Weights of a small transformer language model.
Architecture: RMSNorm before each block, rotary positions, untied embeddings, capped logits.
Training: a variant of Muon for these matrices, 5005 steps.
Each number is 128 + 24 x the weight over the matrix's rms, rounded and kept within 0 to 255. Layers, rows and columns count from 0.

# layer 4 attention output (transposed), 640x640, rms 0.0451, rows 131-155, columns 576-639
[[ 74 162 118 111 108 115 143 114 163 167 133 108 107 142 106 130 108 139 151 134  97 149 126 143 127 112 145 136 139 176 119 109  83 140 122 123 152 127 123 116 132 102 128 157 153 129  89 129 165  99 162 184  98 173 137 137 126 117 133 121  85 118 141 127]
 [105 121 119 113  93 124 120 134 140 123 168 182 181 160 152  60 160 135 112 114 155 194 155 106  88 137  85  74 113 137  99 107  96 135 131  96 116 123 110 117 143  98 155 111 162 135 107 123 143 120 130 125  98 134 152  93 112 107 103 106  88  75 187 122]
 [111 127 122 134 146 160 139 131 132 134 129 109 143 108 138 116 157 112 118  88 156 101 130  64  74 112 152 155  90 140 101 120 117 136 114 114 153 134  83 148 122 113 140 137 155 106 113 123 134 136 155 143  87 143 125  89 102 108 155 159 111 114 127 132]
 [163 112 149 184 141 164 125 114  99 108 115 129 133 127 121 119 163 154 145  83 151 119 118 150 161 140 115  85 140 109 137  89 130 148  79 169 175 118 158  97 108 159 122 124 112 112 120 113 100 158 109 119 155 167 120 155 113 113 199 129 119 211 121 111]
 [120 151 113 109 125  92  85 106 120 132 135 141  76 135 139 113 100  76  86 175 124 124 151 162 157  92 144 137 132 135 139 101 100 111 138  66 105 125 121 185 105 111 155 146 162  77 119 108  93 127 137 145  79 134 143 121  94 125  98 144 134 117  97 140]
 [135 143 144 124 117 123  95 144 187 106 174 134 157 148 117 117 146 140 118 111 137 113 126 127 130 118 115  95 139 154 147 144 141 129 129 122 172 120 139 128 123 163 137  83 157 108 128 103  68 112 103 121 139 122 147 159 152 104 108 159 140 104 154 141]
 [128 158 111 111 135 127  95 152 106 147 127  91 124 122 168 111 154 107 173  94 108 157 110 113 128 164 106 129  81 116 145 137 141 138 144 160 133 136 118 113 131 103 145  96 192  98 182 180 113 145 205 120 148 149 146 137 138 171 156 139 130 125 117 123]
 [108 109 130 130 143 132 111 145 113 149 137 129  98 128 117 145 119  84 129 141 127 139 152 115 111 127 109 151 122 152 133 161 149 128 135 128 116  75 102 105 146 117 131 130 135 125 164  81 154 143 185 154 153 142 154 165 157 123 157 153 108 113 130 167]
 [131  69 102 132 140 108 134 146  92 115 131 115 124 118  69 107 138 175  74  97 129  93 131 138 127 110 123 143 145  90  71 135 126 137  78 155 110 109 126  93 137 119 136 113 148 150 126 176 109 127 119 111 145 155 136 111 124 136 131 102 132 113 129 169]
 [143 132 127 136 154  71 126 128 179 162 126 129 141 126 134 120 170  94 134 163 165 102 138 163 160 161 157 104 159  91 141 165 138 169 134 104 139 123 130 122  77 140 131 137 133 119 161 157 130 110 106 144 114 138 128 133 140 169 160 174  96 131  84 137]
 [145 102 109 125 151 143 109 103 138 149 156 104  94  75 141 163 160 129 162 130 144 127 165 129  93 126 106 122 113 126 114 131 117 140 112  81 144 170 123 168 109  97 128 126  97 124 112 151 110 117 171 137 125 152 114 126 128 122  82 152 108 136  84 175]
 [177 131 126  86 130 134 115 161 107 143 136  95 147 106 114 142 133 112 117 154 120 111 179 127 139 131  69 120 113  99 148 121 128 109 184 111 121 170 111  74 145 158 162 130 146 104 106 123 116 105 140 115 134 137 165  95 129 144 141  99 124 119 125 132]
 [ 85 130 158 101 195 111 127 160 112 111 138 131 115 131 185 150  92 135 101 107 128 121 122 111 135 136 126  95  96  98  97 122 149 118 126 169 166 163 112 104 108 154 100 113 124 157 114 119 109 102 118 156 108 131 104 134 108  78 138 133 105  91 144 158]
 [135  77 105  97 127 120 119 136 152 137 130 128 128 118 121 156 109 125 150 144 149 141 106 139 147 150 116 165 128 119 162 108 114 118 138 127 166 124 152 160 156 125 170 109 143 190 105 120 114 115 112 129 122 114 103 124 115 157 152 124 140 144 131 116]
 [135  97 138 106 156 161 111 128  98 161 136 148 152 111 121 139 162 109 133 118  99 124 105 131 121 138 156 139 106 133 100 136 134 117 144  98 145  90  89 118 131 130 133 138 115 143 105 158 125 113  92 137 130 131 101 116 139  78 119 130 105 128 133 132]
 [117 138 162 141 104 187 136 109 110 115 158 111 105 123 115 124 131 135  95 132 121 149 141 112 111 117 128 159 131 145 108 127 158 113 121 118 116 165 157 161 159 113  94 131 138 112 137 121 112 136 153 156 125 121 144 176 109 131  91 162 162 113 136 137]
 [172  96 117 134 125 160 121 110 122 110 114 107 127 104 139 128 116 130 172 147 109  95 103  99 146 116  94  87 124  99 136 132 135 176 121 130 156 144 104 132 120 189 119  93 123 109 188 117 114 146 152 115 167 125 131 135 144 149  95 119 186 108 100 100]
 [125 162 131 125 150 161 175 140 119 137 109 120 124 131 105 111 137  90 119 213 118  85 139 100 123 123 136 103 109 143 117 174 164 138 133 119 117 147 138 134 106  90 125 117 113  77 129 132 111 101 124 107 110  80  99 144 153 132  99 153  97 100 139 130]
 [145 128 146 136 129 117 118 141 104 119  92 123 164 148 147  50  88 118 145 141 132 171 129  84  90 167 131 105  81 157 151 133 139 112 165 108 120 144  93  93 151 133 167 127 119 141 123 120 118 120 114 113 124 169 143 133 138 173  83 144 155  82 107 131]
 [124 128 120 119 101 126 147 122 103 123 160 128 127 107 102 110 146 127 101 134 137 108 178  91  80 119 145 123 176 124 122 140 112 116 158 145 120 171 131 156 112  78 141 124 117 140 109  85 125 122 105 115 113 156 109 135 141 131 140 130 142 145 147 144]
 [145 116 125 144 110 114 114 155 118 126 165 121 107 131 144 123 128 107 138 160 122 146 155 124 172 132 154 111 125 149 125 151  86 124 113 127 160 137 151 111 164 173 149 114 116 184 119 124 143  92 136 148 115 144 124 120 149 126 122 129 127 141 153 126]
 [125 133 141 139 128 125  82 169 104 138 162 151 122 125 105  97 150 124 125 106 147 117 121  92 109 151 107 121  96 121 172  84 107 132 104 135 133 132 114 142 133 101 167 119  71 144 126 119 136 122  76 109 151 130 136 124 154 140 116 131 126  87 108 106]
 [129 140 134  79 124 117 182 115  81 156 120 106 104  88  88 133 150  84 127 158 143 136 110 104  81 167 140 134 100 110 104 143 107 156 129 164 169 132 154 175 112  99 150 106 172 130 153 132 116 178  79 163 145 128 130 127 123 165 146 168 110 130 157 147]
 [118 110 132 122 152 154 117 155 101 144  91 144  97 122 158 119 186 114 103 126  87 128 127 118 113 123 145 145 158 160 140 154 149 116 138 164 142 125 139 142 155 125 144 111 146 149 110 142 134 128 144 149 113 133 121 116 148 111 134 124 139 119 101 114]
 [136 151 143 124 116 118 148 139 153 153 141 140 130 132 154 152 123 153 123 157 118  83 156 137 128 139 147 123 142 123  88 118 159 120 161 152 130 133 129 117 172  97  77 113 152 110  96 122 100  95 152 125 140 142 136 113 116 107 116 166 157 113 130 119]]
# layer 4 attention value, 640x640, rms 0.0502, rows 132-155, columns 576-639
[[147 104 111 132 117 135 158  95 176 114 129 118 165 128 113 105 161 106 152 128  98 140 144 146 145  99 126 135 141 110  82 101 200 112 117 126 150 153 112  81 145 167 147 126 174  88 171 135 100 113 103 163 117  89 144 117  93 162 170 126 141 139  98 142]
 [137  82 109  93 139 142 114  93 160 171  98 132 137 139 123  92 167 119 133 111 141  85 132 138 171 101  51 140 154  94  98 138 136 143 140 107 138 153 116 119 147 119 111 137 113 192  71 127 113 153 134 145 137  91 111 127 177 142 165 122 124 125 136 133]
 [104 109 155 132 121 101 168 130  93 138 157 142 146 101 122 153 138 137 123 121 101 132  95 120 145 111 124 101 174  93 183 128 116 150 140 109 117  92 129 137 124 142 131 169  90 142 128 164 143 154 141 129 135 139 132 120  99 114 133 155 105 143  92  68]
 [120 124 151  94 121 137 171 125 149  99 160 162 138 115 112 115 118  89 164 138 136 129 154  87 181 110 172 109 113 106 148 151  93 116 125 126 166 136 187 107 124 112 158 120 113 119 137 143 137 136 113 135  91  90  88 157  92 129 106 150  67 153 140 124]
 [190 197 123 140 141 103 145 152 146 127 161 137 145 127 121 133 106 103  99 118 126 108 133 111 108 110 139 135 139 150 192 110 147 126  96 123 147  81 141 160 133 109 148 133  82 144 114 126 133 138 164 109 129 147 175 113 164 127 119 115 104 133 121 127]
 [149  80 132 139 165 145 168 131 137 156  79 152 146 137 100 102 103 127 145 121 169 157 121 121 123 132  91 112 124  98 122 132  95 126 147 128  96 152 123 185 151 146 139 130 132 154 157 139 121 167 102 147 155 133 120 148 121 157 168 111 134 129 153 103]
 [133 128 128 146 168 142 130 171  79 129 145 129  92  75  90 127 121 113 142 181 103  72 138 122 108 140 119 172 158 145 105 130 105 118 185 123 145 106 144 148 105 126 138  87  77 159 126 109 104 119 102 121 163  81 120 114 137 137 140 132 112  94 121 147]
 [138 125  92  97 122  97 160 133 122  84 110 114 126 101 117 117 145 144  61 144 131 123  98 141 117 102 127 157 157 141 138 123 111 126 159 135  90 107  95 157 130  96 147 134 115  97 122 132 115  88 122 112 142 113 103 159 157 149 172 117 154 159 140 160]
 [174 123  64 110 128 156 133 142 105 104 164 116 109 116 102 182 142 127  86 104 144 106 164 113 186 110 106  62  64  56 105 128  95  92 151 134 150 166 124 108  99 108 113 118  93 110 156  78 102 112  85 138 123 117 113 116 110  78 101 139 141 127 147 126]
 [113 160 113 155 141 121  96 155 126 141 122 135 161 117 120 171 162 139 114 155  93 126 112 163 128 120 132 152 111 178 102 107 114 125 134 146  92 119 115 121 128  75 121 131 189 118 158 172 125 116 153 133 127 159 114 120  84 126 158 138 106 117  86  93]
 [140 147 102 155 114 115 109 121 144 158 103 175  79 118 113  93 105 178 139  97 165 109 180 115 172 128 168  67 149 154 104 135 167 152 139 123 140 109 184 146 113 103 155  99 104 111 156 166 161 124 203 148 107  68 141 110 120 166 156  89 151 148 123 105]
 [ 88 118  95 163 143 117  78 133 141 111 148  97 117 127 145 147 161  80 119 122 114 121 108 103 168 154 118  89 104 152 132 125 126 141 142 120 121 106 135 112 155 153 106 122 101 133  72 138 131 146 170 152 140 154 145 122 143 118 123 150 145  84 101 130]
 [118 120 128 134 103 138  98 104 151 128 172 120 144 156 165 154 117 137 137 155 130 125  82 109 115 188 136 172 120 143 144 123  98 117 127  94 123 156 128 152 163 168 132 105 145 144 152 172 136 127  83 125  94 123 118 142 177 140 105 111 116 155 151 113]
 [141 129 118 174  95 144 109 114 126 118  98 147 115 104 140 155 143 125 127 146 144 162 157 100  96  92 126  92 135 138 126 108  63 122 133  92 128 140 157 138 120 132  80 161 151 183 132 129 128 175 111 129 138 111 136 123 139 110 120  92 117 138  69 126]
 [167 135 140 134 125 135 112 173 132 120  93 124 131 141 131 111 143 119 149 113 135 132 152 156 115  94 122 134 137 156 168 136 126 107 133 138  61 138 159  90  81 152  87 129 137 161 134 131 100 154 112 138 154 111  77 180 131 144 151 158 148 160 157 128]
 [100 104 163  93 162 164 117 127 145 121  53 127  90 127 139 132 177 100 178 104 131 147 167  89  76 141  97 127 128 147  91 128 153 174 156 146 121 108 155 123  95 133 102 144 139 133 117  76  78 136 102 141 128 116 128 116 153 150 115 109 164 162 106 130]
 [ 98 171 146 112 159 113 179 152 143 144 138 117 100 151 124  63 117 156 115 183 145 118 103 194 161 100 125 157 110 115 141 120 107 153 134 150  60 139 123  87 194 118 149 173 147 143 156 147 133 116  83  81  69  95 128 116 107 112 116 159 150 149 103 141]
 [111 104  92 135 105 146  90 126 111 116  86  80 118 166  99 116 164 163 136 103 118 139 123 159 131 128 168 104 164 142 109 141 128 110 106 101 130 145 186 123 144 161 113 139 156 105 134 110 148 138 134 142 151 101 173 152 128 170 100 142 149 158 148 134]
 [117 132  81  84 149 108 139 128 166 130 144 123 141  98 124  90 102 101 134 122  71  94 148 142 126 145  84 139 158 102 161 135 141 110  60 124 155  86 106 143 142 111 129  94 141 146  78 105 165 124 121 166 130 127 150 152 108 153 123 116 105 119 160  61]
 [167 130 109 153 153 117  89 167 155 108 104 110 133 112 172 155  94  99 189 120 144 168 165  61 159 124 128 123 184 160 164 160  95 129 106 147 113 143 153 140 171 102 159  90 125 147 182  88 108 176 131 142 182 135  84 128 157 123 108 204 162 150 119  99]
 [118 130  99 135  82 130 126  98  99 116 180 126 153 122 147 126 154 159 175 128 116 135 135  87 135 140 121 141 145 128 109 118  96 156 120 165 129 106 158 101 120 130 159 100 129 132 157 116 137 148 125 133 107 153 172 126 133  92 167 113 148 112 103 116]
 [134 134 147 142 143 118 145 137 131 111 108  98  99  89 117 124 119 151 149 144 161  92  98 141 138 122  92 123 122  89 110 136 144 123 150 126 159  81 119  93  92  79 150 142  99 102 163 148 137 125 143 194 155  72 112 123 116 133 175 159  88 150 159 119]
 [120 176 137  98  86  83  91 112  90 135 142 110 119 143 127 119 138 132 116  87 114 143 131 136 159 121 148 153 164 155 150 118 131 119 141 159 133  90 161 141 134 156 145  89 118 133 126 126 125 129 151 138 151 110  67 133 153 147  85 136 109 121 165 137]
 [108 174 110 147  93 132 142 177 155 141 149 170 144 104 166 162 141 116 158 134 156 152 150 144 179 123 125 148 145 148 139 187  81 121  97 136 160 137 153 125 143 141 171 150 149 159 110  91 135 123 158 132 103 142 126  76  90 151 122 118 133 135 172 116]]